{
  "n_layer": 8,
  "parallel_block": false,
  "init_std_up": 0.0162,
  "beta2": 0.95,
  "lr_head": 0.0136,
  "warmup_steps": 143,
  "final_lr_fraction": 0.05,
  "dataset": "wikipedia_en"
}
Each number is 128 + 24 x the weight over its row's rms, rounded and kept within 0 to 255. Layers, rows and columns count from 0. Numbers have three digits each. The size before them is the row's rms in percent of the matrix's.

# layer 2 MLP down (transposed), 2368x896, rms 0.0306, rows 182-263, columns 168-223
095:159124172107125107151093119142087150120107114132152130089173093108101177135108141189110154135150116160127117105132105114119148109118105079132112115107129107142126150117
101:115137120190121121125127104133103168097118131151141096126137136128149109117123074133164112134142130094132102082093096090140137134142103092115141132150102180123112144131
105:185115133116130115107113109131137109127069104123160121140118201087137139151108096111126115146111161121152108134118094113158110149110145132122136164112131127113121111144
102:134158135160138143142093183164112117111150144142143136130168128107142123126081161124112150116142142091143130117107135062113089146155107145166088113156095131103105174129
102:099138128109135159102131179176107106197109129105144077114149148147152153154150172096119104117131112112137121106145148189164120127129160146080110153123142104125097077133
096:157081119123112131174152085127138099128142093155126128130103128141103124129131140114122095127080095126125121115131083103164158116127147120124145101112118118113135137143
102:153133125143096119158133134144130115140100116116102128118109162112126133154111138115116086116125080126185166096153119152135126148140140123107113136052173121150107103129
102:147107157130112142105134068107114141142148149104146170162130102159134118125142091126103140134110086074088146121140145132136087116121124149139081111133111084130132137132
105:082119104124121093138099159145131106143132104110129115160144163111143121110138077086091122096125163111139134118129115141130116104140119124170130134158129152111113174143
099:137138139135127098097121129091121111130151137135138182139088154143108122121138072125126103170094132137110138123102127154145112140141128145133145156134109110087095096170
093:096130116118141121132121150145117103073118136096128136136114079147112129109156128155143172108100124099110180094096099080137119097164105071101078153157126142103146096135
099:119143119133165121097099145141098115114108134158168106144121117128168147154117143127141140154119150111131096101117099155144134153164112117117139135153198136124138104141
101:096129140132152146146177101134119127133132119143136101127106151126138137150166086098094102133157146138160111136110124139143153086134135131102101137087115089127119109108
094:162162112141148107087155168172135091142093101099121114105110133121160157120137119111107154125117144120171124173146105166118150108113154108119111168122158124154135108151
092:088066130114163110133136120085106128141102115138156135097112114112135143166157080127141151175103135099109170091093119118162103126090102156165158109110099124153112117117
101:161152114147113165119102138117136155105088107102116148115076063130142177106105100138122124085147138156110133059135168160119109149156137092145133083127118108130109105127
102:170093185137149138097147128162103120130122141128128102125124148097104110136145130147142129125168159192157099152121141126143136129123147158125099099136128126105113130136
096:120120151149139066118099108132145103115148104103148083099181161177131148148147103119135132158100141142134091112112161102137082139114127123119082120148156158139147166109
099:094118136148143137070116161132137120119099150137125153138156103090100133109102110095126171119118133129134132158102144120123104114103125137111117151096115111144148160099
105:129142084103212125139122126141154136120138134120126151106113132100154096089136126146120138090136178176138145128164121128122120144108105151102123111117112123139146126165
094:090139157110144061149169121125143121156145146168112103133091106109146167113122158152141129162091149142138120146125123085160119168106116144158074124119147115180095122058
110:113157124113063110139117104159138112172114110104119136070119120120139124148133159121173137099140151134119157111145141128129123139117138133116166137096109142116108117115
104:111100139115082149111105102136118144132120107151115125152087124136146137153162201119156137127125127120153132169146107142129112141142123125157155172159117158118114152145
104:156140163101086138098110136127118119120162114119138108103106153139106175201124149111124138154138140112113119092186119108113142117125154114119091157126178156132114145110
098:155110129145145138147131138092153137117157152102154095133145138130147171104117129158133099139120160119098083094130148096146144119092148116160108150133124159165129114121
100:123123150116152111154123170093139110097107110105123108140126115149119094088125148150128114132120155159101155135138153182140139165161148181134143102091138127124126096094
104:164092082088137103151140132113089112169137114143111104119134118097126156110123139146168127102124143154146138078152126130089099164148131144101108137111123174180135109089
095:127146140090161167126139104097119095173114099122098099138124106139127128148129123175045125170131119132093146132101129119118090091113143110153103172120127155100115133121
103:147164097097140164116107160121105134124157158150116129187147122146104137119162141088105113109111158112156154129126124086186102086119149157165101168119135136101106101139
102:140123115113111126145119155132109132084129085150125126113107107114076131152100111113102134138138174108139116146120147142144106108157117164153142127118164094089091136118
099:100086108100140149159122082137180104143122116112117148117116121100131121128087114127145105136154152190168132136119108121135130101142080114124132115168161108133155147102
099:102150117111149119148133127116111127143139127161172119145110166153097161150063138176155095110118103081165103087158072123102059118120088137136133113097127165104176148155
102:157090138083118125127103124159149125119148118131132166144130124162120127123083137072167103123166163150138144146110116107147117120122123182124167122107120102101096146118
100:135148140126152067128167114129127138144109153173107138146094142137101151092136126130161178112176120096106135151128113121151146091158150153114153118132118126136120130143
104:091146146112080135116112167114127071129118164135150147099104140086127131100135113123088103119131117119126150105101163090135107089136179104127176096176126136105112128123
101:115116113144164102217155145155188089118089152091105125163087134130090163102150139143132150145166110136120132112130081149114133092090177133133132134137121139166116119103
102:090176187132139114126115142166157154151139110152190121160105129090123166151129120144117131150149119115080120098086129136136116132131104149093153096142117117126146126131
098:118110179139119099105153116148174112163101086108164111116107192116110130139098134102133110069195133133138134130146149133135141129106149098162136144082155142115137131154
101:127100128133090153097160152123111095119118177134139106127136120098130160116106106135150125119093134111090117109107157123092121116122141131093118152119134114128146157138
097:154122144084085133119107142192146130116111143113184157171140145115156139157120145100129171154158100109175105130133147138124177131100119107091165127120126131088111143099
099:115114126131122157115126103140125146154120149126137117135160101133154117132128087171161112107120143121149110129102089154115127118093121118135164131142084133188129093104
104:112100141169106132104105124110106141125088168105165121091130117097120179160102164114125136140141107121120161143119124118140164111147133145153166131178172141117144116149
096:094125119160152106117161147120108131120164165072142158101124127130162143149156139192113125143138172124082161188115165116146127101139114176160134146166116155129127113142
084:158125137087147124147150131139140114170154104140144137143162102168154144126091141098137126104138129119118137113143111151147176188120135141162135158148150177140129143153
098:127135131155117117119116192128115133181092124109152158101147156140099149146126092158111152134137163137132116103152120098096123127141085160195124127135137119123112133142
098:114114144170171150141133132145118142103143149166081165107138145082112107112134084091158146122085121115105126135142107099139157183128168120153121153152124172172159107135
094:089110126093113170106121148118160149121169142127089113114144122121139104112106120124104164161116122122109141103138118117115156113132110133154111129144109141133187101144
097:101118100140135156064102096151111125144131133122121167121124096106152122115131137124072112107122122179102150168127136146084151105107154104111076166174109109101151157136
101:139138145135092105127130094112101128134150112110095145105110148152164109155123116151098118137123144102152127123131134150169144164134105158166161132103155165139141116140
104:144143129136142113155135092110136126132150171147105141131093120124149082142100136135135128107151100132115118130089168116155101125106114150151112151123194120118090115129
109:109149153110140161100129121129126128093161147074187171132165128101155175117138137140118089135122142157145144126136144101118106119130084193150141110124135158125116113134
102:148123159127169162123129047146129126163131139117158106151112152104139141138136143141146145143127158108100147167118146112103145077101166127153165112131135135100138091108
097:167118122135108089144128140061138161147153117152146113154173105136129125109138110126138146086113096132116151148162120144115113143161136140141167102123135115134111121146
103:100119127183124158105096150146114142111135133105100102159141058141173120125186135137156176116164146127125135120122130081108107082162121119129123077155123116131138188105
099:136160120120157067122106123097130096139141148138122149083118121135160132103126131164136127134134130102148147102101120105122142172118131157111105128134116150092123130124
100:125147102142189130070158141126083136129118119108121094129110118129110110125156110101117108134048131108115138141106096114103164185123149116110157096073110085075143133139
102:104147131156153135135147114084150131138194139145111162116104122135117154153115103113194128145098119118175120137089100128111138167144149157088137179140118131119144129147
102:093105130132150157096126146175138117128129144155150145171158165112156140137126141105132151173113128135103126182171149130093097124134161161099156065141108126119167121116
092:168141160126134116124148099122140154080140138111138114092100155163130114174165130133154148146139137120145117166129162127122108159081143121138142133163149130142159127130
098:119149083061150118088123143128121106102140102102111123116153088130126118124169140137153111090168113101134125129098146103126105107108146109117127094133108110147097136151
106:071134116099155123131107115118113142166120080117132150144138117119121102146117111156083111141143152110116103139138133101097088126098175113100131094158127117092115173125
096:129101122125123140122135118120104134125099190111111084156096115114120128183134080149115130103149174120138078150186142169167154142114134146113169137087111138096117138088
099:131153181082135100113145091145179125138143130144137131139124097144121149102148127136094124129138145104071150186138147137123115092170137137160175151131123145171099120117
105:065122122176166147123157118147130182144156168165122087116121124128131090200127113131120140121126105151153165148142176149131143125171124121147174084091099176146127096195
098:146109100137133115156125132123127101100145109137131148121092132112115147144140169148138093140128109123155118118063138125127118129092116141139151161097126167121110108059
100:128163104137142131127153110119109116110135148165098147113136109152165109117103101084125096130113105133120085109104173118159137143117160121112149079118143092058114098112
100:108156130136137107140150100174089136132107102145108107125113173119140168136135167140147151148105110146126134145144139137102139111111142194116202135145119088140150133173
097:129127129155105113168110106138057142116160121142071112132118126128138134109142095140116166139113126115099105131102121139146121169140171163119141086132108125145121138147
103:149140132144105132140112126137137185107118087185110122125147138101141104153115139132170106118162110149171163168109142096116181122115117105136130101129120063158133109118
094:138135070131166160146081170157140137149154109121090141164113142116145150159174164107127159118128122117106116136162111124124125128115103157094112100139112145128118129115
097:121125123098114149130107170128124140121139119108114117117144178148158116174125099138123104114122081180092143174089168164126134092102109133106097135133110158129156170163
101:125127105159138147102094117168151114146138146098112151140141130143142133120156106134132150154096142149148108134121161140121145060114149157101096134143170144110124102103
098:123100113115135089158129127123144148169135162130113147144093165135150145155140146111095124096128163106126140161153124121106118162148132127136114162121115135110121139170
094:163111097171118125138158098092185170130112171086157109119165152133161106165095106099078156150108161183185134114138133168111154152115141139107127136134143118096123074094
097:128166153119152158121120108152120097166178123162129181128143137131153122112160163126093173126152127107133107152112123144162095117119116164097130116131122116132147122166
098:176120141122099118107111169114131096137154117089159169120149109152161154111154135153137104119117153145124115130139095102169142151110139113132136138150088113084176056140
105:148086132116136097168164095137132099126127083139137153137166132131162083152145135116124140143144112103152103106128134175095140167151096124150219109128121166122150106169
101:096168116135163135135129145124112171167126135102121183132133138143146143131116105115102178112104114132122118127173100118161142090150105128101125176126157096141070136158
107:176149117149129139114131114133053120137100085101122144137116117134110137122087102099114136128159128121126147161151151150156115118148154119107142126136092124163132080169
106:165107090118051155136143140162129114112151132135139126144162126137144103163086133115084170125118128118099131117112166105136107127133134133146113146133142157133130137175
099:148121075128135112159125139148157148136100149131102139077152117132137120129107106119120148138145117154116130108119161124118151142117152143123168116114064135122127130178
104:108150131148168131068128147136123155099123161161080111126150085102156116098093116115076136085154100109136110135143178074159153154103144112115097126150134118110186133096
# layer 2 MLP gate, 2368x896, rms 0.0312, rows 183-263, columns 168-223
117:176105128133124119085131138094122125117149118144139148065158110096136123084128097150076133148074117154094096174131126070110126130137136134126097159133156076116122173125
106:165136062101100157130162100145139134151195132103093098128154129104128111135132122101113134149123163120094159109114110132176137133078108117095147149169132166100123146093
101:118173159193177120121126091135134151149141113175106120159115142153106108162117107086117125149223112082137132118137106083096108111109107121174129127143125138118119155155
097:147110140137109132133122124118152136093131112139089136101125131098111082140156095169108143157121150134087100105161167132148133165140116158132115186158146121141125110130
098:148112146106136132103112132129118148140150130173104155133112104150125102111101136102142088169122158061118124111132157130128097140151116127137138135115148114103128128135
097:123105092126127154113159119152101116103125137169162102106101135120159125138141130157147155154133152107169127123105126194097118115106107117163120126118145116130102139102
097:171140138119127134129162118166124172126174134127136138142139140150112099136146136159152119156105124121091093109144132062120119113089159131118080103138135145123143149132
113:201107133165110107100161176159092149149124135164113151126092130143134136114138163126158136213137117181094130110107111123129129117114156145085091100156137091092117091105
098:182109116123105127132149125111108143142118120193120100113178185101110128144139127132152152128122164123111159127122146132131161123108123126089105110111149129124134147118
087:105122097137137104128093172122177118078106139107138123135168144144161126137153165098159144137133082131145138080140131145174153070131127117108089139150173114124074117162
096:163130122139103134124159146112102127103160109191124094149137141113169146131109110116132132123117143112168131111105107133155160163158140086143156165152145119117138094114
098:136128107131132116147071112145151143192122065131115165110134169114141099130108135156099098170095090127134144111122124153125142133109131139107138118159122118145138141092
097:141141117141143124083112146181101163167142174087129134127119100110127120147099104142113094162116171178133096164082145116113129103153124186100111112116156115120110101140
094:144134152113130081163110138089146149119178095142161157126135099125094172114172110166097111159168143111089120115091105089150158113078146129133150111162124124136100152116
102:141121091114145080169104152138156119104116137127132150157162114163126145137119170136122119110162101097086138116137113158168082125160092145154215145123136171113079099128
104:133104154108119146124123150084110089130123136153114149131143125108127139140141105101141139134160127129095158127130124137093089124162096143113153119140105108125130124132
092:129113109126167151119145156130105153133141160111104120123082112138141119115120146194128126124063141099144169133170138130091115107119167117104117120111106136118105174110
102:134086116118155103137178093142112124130136142159105126165170180094147099152113142124125174146104134093144140125080146149105151123133072107154147139169106138145086095125
109:140125145116148125140119124135127143125114152154147146151116170087106084120137153084095100096113193132088142091163106157162126105166170107139185132166125132147092099123
093:141084137117143139114129134149140101081124127122107158145103154124110159173120117159093135096139153183150142135097094129078163123199095073138109097137142173176095105156
118:113157134124155150106105145147162144072119119121101132133127107143142110122146126160117146118149173093105128136137164171124098140134114110130153137130156113084110111146
104:129123107151150097125092094099146166112104136118136114146066117132152103097146152147153141100152183150139107167144118124099141097152097136115122141157127160163148085179
097:126125120138180097164094135099109103141188123111121146121118085168069150125133153151148076121113131141117140131130176092117116132177081130095128140137138117134150167127
097:146122118123169094102132124118136111112107128117103135136106135112083153118115130113065132151113116094107109163163131140137117113111141140069126182098147141105085149082
101:128137152129153145113135162121135152144123129153133144146149152129136134102098088173143125163130120123162130149161132121135131163088063117092077119173112149102132124117
113:105123173143131092116135110117153116091144150132139144102110146108123169106136092126114138144120156113143140128120105177139142154157156191089125139172096121117115110119
098:155132123083147120101116134109116151144118138123136125113150089134106152099152095163116137154116116127109097161119173173146105085164127120151154132124128095106140118129
103:130137137115073139114069093172121138151081082096139136143167152105123084142114109135130125123160086153124106099148185133147126155157171105126158149128143154134175171131
105:106113128155118134115137127134116131066115071141128127117128126101103172146114092116119131131148118080102127126105093173174126133160115139119126153126151109114111151143
094:118096127120084130147141117159140155133111178134120159138104121104122113106123122109137097108126144143101132142151119155095096111132125152146112075119104065151153115162
102:156087131139093133087099182110136071131084106069108160132159158098137147133164105145146106131065094126123103129106179128105152118113140162102120102081157113133134112111
109:127120132147128143137088114137136112111143136109120139124118138121133148104138179152118111086147117104083130111158126106196117119112119098136118159132172128081119128144
101:135114148141120114119104169118112128126132133134137128110128130117187142163160106082130114073163127090102152148145132128104167131119113133123162128190127138118097112112
100:109124143113165177086133171130120082099115142147134154088123143132103141124146116126137151129136109154101123128156151159102118182117140128129120146190150118131142153128
119:152144144117122142108119127141124170145112125127127124161144136148132148163147142170156102114136133156109151132108143105130146102095155129127132099112174135137112115125
100:131101158093126164165133129101115132146147159114109120130140114163094075100105113081138138103091156178151148134143170101101182111122111121168125150145159125115107132135
092:123109111148150127180149108081099153127130154121131108137128118117139131157133084136135105171098124142101163088090147102106107117139139140151109142173110145137089116119
106:150109126162123176127169146140092095143149152165085147129116186196123146102150085124146118115128119122129119163132106085120130167126125132176131121135124130115109169114
090:131115126146115128132142152146131107131107102146121156104094145112171105100109121122105098101129153137099078134137139137133127129143095162104140130118122144123125149125
100:142078146100127124111119101145108100147165125110131093097131095173118127157131084117129080083139144151130155121173125130090099136092138145165124122133098144113112103103
110:089144123144127130153137134151097134114090088138134109106119123094120126099100140115096148163114099061097112110080112092144152116139167145105126138151113122114166132141
094:142092138154123119168164115111117112144136148115135144106132148144098129111134156111127077120106111105139131147125147145117121171140162080097122094114129117132147139084
089:128143145164132152118163109112125127158128143167069110133162180130123079132115124103145084131120149134151155119132137142140170130124090103107144123149103108133107180157
095:147114107116133198092129152175149137132100173124083106147136162108157165108144127111092129100129150124134120113125143126168109098107129153133081132122077126132082092163
094:136123158135129147124159114142166096127105094088136141118137156108090146138120126132148140140107111120140151130138173128098135139103088131120194137104140119145157094123
091:094127140119112131083164129140148170126171125129117159106130169099132096126133166108121137156143138146093159086186135124136148134112064100178150140171116166139140033125
097:126139105157131142132137115146141121138115123116136160090160142155174135136140120106113111104140136090085107128112118113119115135126118125111096139086079156111109195153
105:111147143148113157120160134141151167120154133155119115126157124136109170136118152142124136108134138128136136100148146074135117120103134107087158148107086108118122083121
099:158136168153100125100100159103133171150150064133121173133154169097112107120128122141175135148122157161133119142150144137122146105122123102128099134115086082114114130156
104:152141138135151153120125147126099125179121097118135156080082129162119085135142146108154137157154091138122121140093144154126150070111140140102138104181137117130100131135
107:136158106116166124130156070149072146137137125127124116146101113163095156144133133168142096147131161156155178146103126088122117112122159105136124142121124099129091103125
096:094149129085128133121133139102131148145089156197137147108151179182166116128107092147113150085148136102111090169146165085133155108094111098149136116134122110100134132092
102:102117112107145093122135106130148149158112119140128143132133120104131123101123094112138133105146141104154174161097182149144144176162124131118101114100111154140108153134
101:126154107069158114131098161098147131083145127151137135059122141148096120100151168158141103119106115127149141112115128134116170155114155125119090098159103129130123133147
106:101139106092150085122142167108109108134120141130150106088118092123180113088086096160156141131081117075051116161133119147110157163146140130109161146091145169152145143128
098:149140147139136135131129146165127157133099137161134147127140150120147131119153138138102180157076135160051152139103167130130110128122125176144122099116141084158142148136
103:094179153135132167153152158147114114119157117147123101121093132124146120102094108142115157105145109132111169134120134127118150134118117122079092096143163137102107128095
087:130137141147165141108114136146146113161133162107153102089129106079114084121096106184124095123095155094154151105143115073105100102146084097119117128080145132098164131165
100:128086130129108146143109104124142143119173159118105106159174165104147149152167142143110096154107133150138107130153146114127099165074112140122134146135134094163160124127
097:106102064137133099100130101125184161083185192117166159153110133085167144109158129110099102158172141141104137109123115077121167142142144148128127142128125126133122130154
096:141172143115205151147132146124189126085201148064115159137153111121137104091129137124141116158124148111116095131134134126153105113173171130107102122112127140140103094125
103:117133099133096131113086120122133131152118150098136143152130139131110107140114157141148138152126118096153150142102122099107116114074135159127133136116133145094130047123
105:144179125101135155125136110101106140101146179097161069151131089127123132128190099114094140136090080113122106101132152125127096154127156117135133146135135134133105122158
105:096143112189087117101108128080135091119134119117121099164130111122115092135151151128147105119112144118144146114114135110153117139142163131175078124076153129232137104078
098:095117107104088139129153142143151149095135148127126140106117141127145134135136112161165121137123151134119120091094139118156137123101127117134150106113114109108166148120
099:110131116163125122108124108161110150138130125146162179106123133134115108164144105159089164081108150150122108146131111154121142109132086141184175135098099155083104131101
095:154149115148113102123160079132150136118122137098113133105103134133102117134140145083113103123111064124135108120130136142150124122145136111087113086100146147114108109173
108:111133113138139137136120111142165123165106165152105122125100138106135114140087144126129117125071142122122158092147150129108137078164140154117098110097144120100142144165
101:140108132101109148061111129152114135131112114119131124150130162116134124107132110114075134122123083076083157103121110097095119124144131133118116121158137138147142151088
096:120105136142084124114148169150111153108152120121130167168121135155083118161088105137088142127135104111120134163112169171159134113155151128103083080165136135175138131133
103:152124100117127119083152115137148131135118133119112138113132113121141100140112131102099166110151125161156137101136155123168127101176099144122128139114141117138099132117
094:124141160101097114084149142112120122100157126112153111167121125104142167124138155134112148112103132095141132147128148116119168135130110111154073116123136127094105133158
096:132155162130129131168095161118106103107111118116117153123097138142086107108129106124122099149158107124077160120146148106164135106113102126091151150120119131125117147174
096:119111080109143095117112147095149144154105121154138095108108104127166095132093138074139103108115128121106115126088142114162102155108118152122107108134132180073132123127
098:082149169107109120180169105153144120135145098148124078127144095127155117108118168137090105123093180115139092127132120074104161108121115144154158138130176158091110087116
107:125082127144151118153147125150110140152119112111125133140093127141146113105179158107154147158175137129142098169114090120104124120158127101150096124149140113129136122148
105:072125125129139179127159132127095122120124083142158131083132097134136145118124134101096082114090137136123134160123128162140135144134096113118109071146142136166134105136
113:091110150126127127126102141138156133108138202166134152142110097118160076119129090145129128122110114136144113106118164125171121168125157135153117149147119159104133128150
119:133144098150170124142151146113090153161142116129134150150096126143120157120101105147126112165152124143145132138121116109125139088145124059127162100125111124134146142081
094:130142139111114145126113134156106133104149149124080180166148150112073066144073133113102123135119122089098105126119121179133154119108160158140149110099109153163126152137
107:151089128175125133148105094144123093143128126168135111150130159138100124095099141159159132143104126154108116121109132132074138096134121118111123156071133156156102179140
# layer 2 MLP up, 2368x896, rms 0.0314, rows 183-263, columns 168-223
106:124170147122116118154155124173107117118144113095119103191123135124123133139075099122120125096145117130135160109132101135147115135078170131099115122147114144128106098110
102:147122107100117146125130168158095099121181099113105143145116134089124120136128109157153130154067139134155119134170100139167141127099134109109139131101150153124094095103
096:120105121155112152098077100096132103118080135068130142127112092110184111105126146136133141155157140130104157146078151146100140141146145159155138192135131110131100136103
098:133151132096144107146151117131077109149133124100147122116110114138119174116111132122106094094161131109115122124096132122132157178133164132081132092136121142087090171106
101:134128141126144150108102132124129081144122144149108103116124125149143084127109139114177062133139144106086083128138120131138116151157147119118135151167110112121124125151
103:107126064128121082072157172121115122125133103146117064148096148106145155155115125145127146095130150146154125142136106118123097105123125077157119125144114151143102155102
100:106136165145125134148142158108099132136095130142131129127115132134140123128138118140144119136139164118149124143131138108145095128159125138132130163150119109163099065126
101:091122089091134073125102141105150134150127155102138103088151142142095143154106121119138099127122188083126127090117112114149122110146096129158147157133127173142147151092
107:110136125120104106139158148123150115136188157121157119161139139125122101127131124121150082160084143137142118116146134136103103154111092120147156148134115150136127084112
092:089142121138132104114121154152140133102099154118158133124101128139093112155131158148153177158109079135142161079131163082163157086136119088105136127154120111122094109155
100:127155116114108137086152139143088158112153134137127098144098103079154099065114136129178138097131160084128160100131151158116132135118128086097142107127161107112107176100
098:119135124117118127137102133138108111143117154115136130157078135150123131157154114104124158079143136124115148134077140169087083115120128121140176125142130124132155119140
095:132178161139133132128130138121140101127133140136102158116126155117180119097133106131104115142151122085148131081089132142140099134152172104130126118133134116139111104131
083:149130106128123101135084151096114152093162074126156138120116125122099150123139124140144137145154200141110117117069103100160144126063155138118122118174119137132130122128
105:136112070121097105151113115135116142099159078102142143109122107141137159140181132115144098097152131141151171118138096148118097148143141145149174136123112116112104118147
108:106152155134170172095113106141101130148109140156118155130177135147123130151117160140133098108132131110141111132091152107133161133118081124165081108102093167110117135117
097:148117119126139085108133083139078114128073115130079108128125155143122085130093137113107162133102102116114120109116113142126092140089132130112150097115113135145131146069
095:137116125087157138098122086123157110080129098117105095135145122110121111127119150128087136068111156139124133125116134108104165108109107123117116093126128126103159131129
121:127129164174130112162128151117131149113121154134152147140138104100122093082183141133113077062132188160105139068119116154151105121147140114133123135183132143148103097145
093:117135167119119137122190109126139131127112133145106151091116124134125110131111118149115128147092133096134114152117145083166148164117134121126139151132150128165118134087
114:103157125132091116092135123136123146115100121113110125084116129135170095133147142133133120088103219069128115122129118130123045137137085139097153100117142145109101133092
108:133100148124143100102133107162134112128124091189133160149109133125078136137081145107107108106110126114164142102118105096097111103148092099088140124102130135104141147117
096:119133107149153124142092132133114095102145146121115136114106104146107103123127128095161130139125085126150159150167198115113120107124112131094097145143108126118110129132
094:112133146106131119142124148067120123185131128153193147105068123141124139143126164127157156143160119109159131149098111156150145161149128139116158067110122112121150161132
100:138112159154134156097113109118137104150138161114108132135152129101152147171138152146152117146156132187100100146139113169125102139170111127077099158146128116128144141133
103:108128161120123143105139091159111141170132121125134060142109132100165129122084144079138137147129125133102110071129142111079143117141157073120131174148099132110117130143
099:112125148139147151156136114126142123078154125136112153165139156156148100155157148126106156126159165110074150114116099110081144152099125121092125137130162142155110135112
106:115100157124118141184118172108114114143141148124124155133143139129154174136129091107111153136129153074087117107104135121125132126140131112074131149100120120146129144133
100:133147135124107138135129128131162112095087105153129126116136161117111117171097103104108135114128131130128117181098139182126126102119117167123115126093106089127120119143
098:117154100100148142117144115126138145143137097152132151095104156078111118142151104166118163158128117135126107125095123152120117125132095135099072173139143107108079130115
093:118164099111093105175122088105150168154180191141135105136114103143120133105105128084177171154142138168162180133150073083114152112134109085159174140125136122110110143108
105:113108101147119123104115105138126089151123162121140136119152107093178128148111122151106129120101136135110146126162141131125125130109132188131137124124136148133120110105
110:114103127125152104136121132115103107129120143153148120145138118123128146120123104108091135097151138120125162117148130063098181141140078093125156140135096120159096123121
102:151138157115125124113143145087104098150087143122108186148124112097162147144148120121096126151134132162129131089165132115091099162145127148142120108178152127153114150105
097:095098132150171145141148108104163105110113108130159168097138104130117120076150126146140190104137142095137139107155139153133113116126102139129160136143106097093122150115
099:155102099152125153132137110185125121126100081160091079100142127086157184128153133184115116112112109105116124143087105104144093156121178157081147132084105104150139105131
097:119147136113114134118119150171150100097114117157124131118094094149091125103116158125161122070146125120156107125163111129150149136103130122116111147082149112131151133134
100:067110134101122121090135145118066115160179163140111145101113157167119124154162105115142136100148158133126154146134124109157120149121151119140129121140107158104156144101
091:115127169150093101091160119124121116141127158126144134117132096114112126133145141133162116118178109102129153132123148171114124165095172091160086112167106139126132121130
097:139065127161104134141107104131133136128111147153109120118148083144130105123115077100158116106143119123121123087156128103087098160130122112173110157116060114120082099129
096:157118125132151113102142093143115127106112118081116129123128148113169144159116145140119146124122116113115127140117103165134160128112160126119203142119123132126121104129
095:118158113102130148084128156149133152121121125173131130143130104105179144124117108158088164113165161145097138093137143120146127089098099179155100169144130118113101146158
087:122155169155121146135135095133139144179145133165103130144152184123119087115112126105139096138145145122129150112100127140167179154118094054127134086158100104160122168150
098:100119136167147083149148134122112113149165103117150111127129125132099069139131107155139120159094156091117139104138120128105170134115136125090149122155171119094154183109
099:113092127115139145114140142090142095137104174188100155128120096145108106130098109060137132111099111162110136133087095093129140152142135123166111087135152137166121118156
090:113109136142104119078170138129123143108165116118133157083141154105134103119146169112106115132154117133106176110166128118139162125106054096172145149182120165152144047077
095:130108149132124137132130111132153151128138125098138157107156108146138102130150081149136153126090108101054121147149152084099126160161144113097067105141117142121099165094
098:121155143119105147136139151115142125136098092130115137133138105141142157143116128144102142124128138142117121121162125133133114121094163149116107170067071099113138088111
108:123139187160107125145074155107124136136102120114106126136141116157122148081115136134154098098106125152101117127124140097149140118123121133098119168073149081130147137112
104:116106136103155120155178137112147124099095147105143156144146110126124156113113105125154101120114142116130146096163118095113098180138119146150110155096130137150140122142
101:140116121090152158104139131149207137109125168154140163102155118123175124129143160132141098121119111114102129075130144159139163125170116127112077090157135117113178133150
092:103152118151127147162139122104139153123089108134087115093170130162111096107098151136108140112110115145182095126124110043130140117091097110129157145148135139165123136101
102:090094124165146166143114151105122129063105127114124065094138067116126119125138137085118145101114165088105083149157110129127167087114116157135144153153154101140143177120
094:100113118109188073202142157146150100095143124159106135108117105156115173098143087126139120132132085106141116100122115075116180109147123165101130104134109148134120162139
102:081121126132124105125133167083085138138101096122106121102139126116181136096129116147140147176109140122122126094131115155140174148137147122068162113118119104130162105101
104:111165130102117103102118134129099153135148142141153151131118108136101097164131095108109141171107127130168108099057090123121131154153114130122130160137114140090089105131
097:166135145075124109153115133131136137155120132120090149110082179132126142139139166153109111120182117153134130157143117116147168155145127137103131107161111128148117093132
087:173116126133078107093094123143120153108103085150082166146133153114155157106135157104135171128155095123142105140170182149120112120166144164131148123146137091139114128126
097:127140112133095120124139111117178178150094164131166127130128147115134162100128127102107148123118128133120105168108123098114108144147151147135114128168154136135131119086
112:136124154124118188113122102111111126167100083156126091131145092161088122142100106200111105115104107129112095148121109153134086092141132107136113110103138079123111153135
091:110090138139120104107112131117114160088114103162127095152124098150136096119142100156145103094145194119157141148125138135133089101106102138142107118162124110145111108118
105:118167171109129123137094146130149106106114073149109128102117130143131102109170127102136166139118142154096148160148118113123152125148141201130148151194125113201133151115
101:109098131150148155133172149120093151123102175110120141153144159131133073137127099109090167105144122084146122117121133127096144174138159078119192138115133126170129159141
098:179112127110171085143127152154145153125109133111121159107062103103137129132137138119109167154143131120103107138140105125056117115130070145119140099158137136086113124164
095:086130098090087134161145114140150149080098088134115138111122135145160136159135097123154120103132117115075137120131116111168117115077154132138144104121120107120163106126
100:131134181074155145107137120101128105195168140104082138148131147133189175108145161130135047125084141106131134096105148146109098139154141144133130136137153127168134172136
094:116120096136140111136135103111114143129136166097127122111130118138106114133101112114106144118102099159130111122135145136136096112108108065121085089107159152114139122162
100:163080102138100171114106141087096132122120111118143128128142128096158133142147110111160131185151122114107102195110145079134161126127087055114106163120145133151126153118
091:167143134084121127056111140129107121133096101094117114189129174131146117097102103128107130112103098071095170070152101100104149148143108130093126102147137145151124144100
100:130113121140069093128141147150111110135151119135101161163093126146135091120081105156115153132105119116127143151120129151175148118156135152101145091186149122182174130121
097:134113119158177112120124107138158133162117165087176152146130133123124133119091159114150140155130169144158092118129125150142121122145107161136127173160104118162066109137
100:131114103128108120111106140139131141135149096124107097145123089139144108088144146125158116116124099127121097124144138114147126160153146135146080184167147121141150135133
090:127142127125118144129106163095162145098134104149134106108111088118120162132145146136107120140108091138180099138116105157142152102146129138142096152122133118125115089088
096:132113152153115126140127119179096147120155137096119140145149159124145146173179129170134149172096123142182147128138135137086129096119108126123156169148127115166128129147
102:146136162123113126167164104158135136150155098125125090100120091140149107133121155158109110114109171094136097089130108097100140096109097097114156163161131164128135128131
110:134089083163124115177116128125116146143148114074141167158125112133125142142135102134152129124155149110111128116134152138106126133156084117127123160178089173160116148116
104:096109113147106154131125110135107101122113097111146140096105121119138153109085130105104076115082120136108156143163115147106148133173128158123117099135124112141106125153
119:180121101129132179121163100120118139120119086099152103099115167134129138139119138108104121151123108123117142159151112121077126081099123150090159095100123097142107126109
123:120101134115127131112138135133175111099140147161127096173125106096133140103154139118121151122132108090105150132120137106154123154108161177100116125101135143114124124160
099:127150128077110171109108106142141090124133096146111194163107109150114094146134154109152110148086120101099117119126121145105107086097140140121127154105112098143126149156
111:140148147093164129113138159088135128133116109154114106135122095107142148132175073158076108118151142103129109118124117052183118157107167112169116076168165102130109096106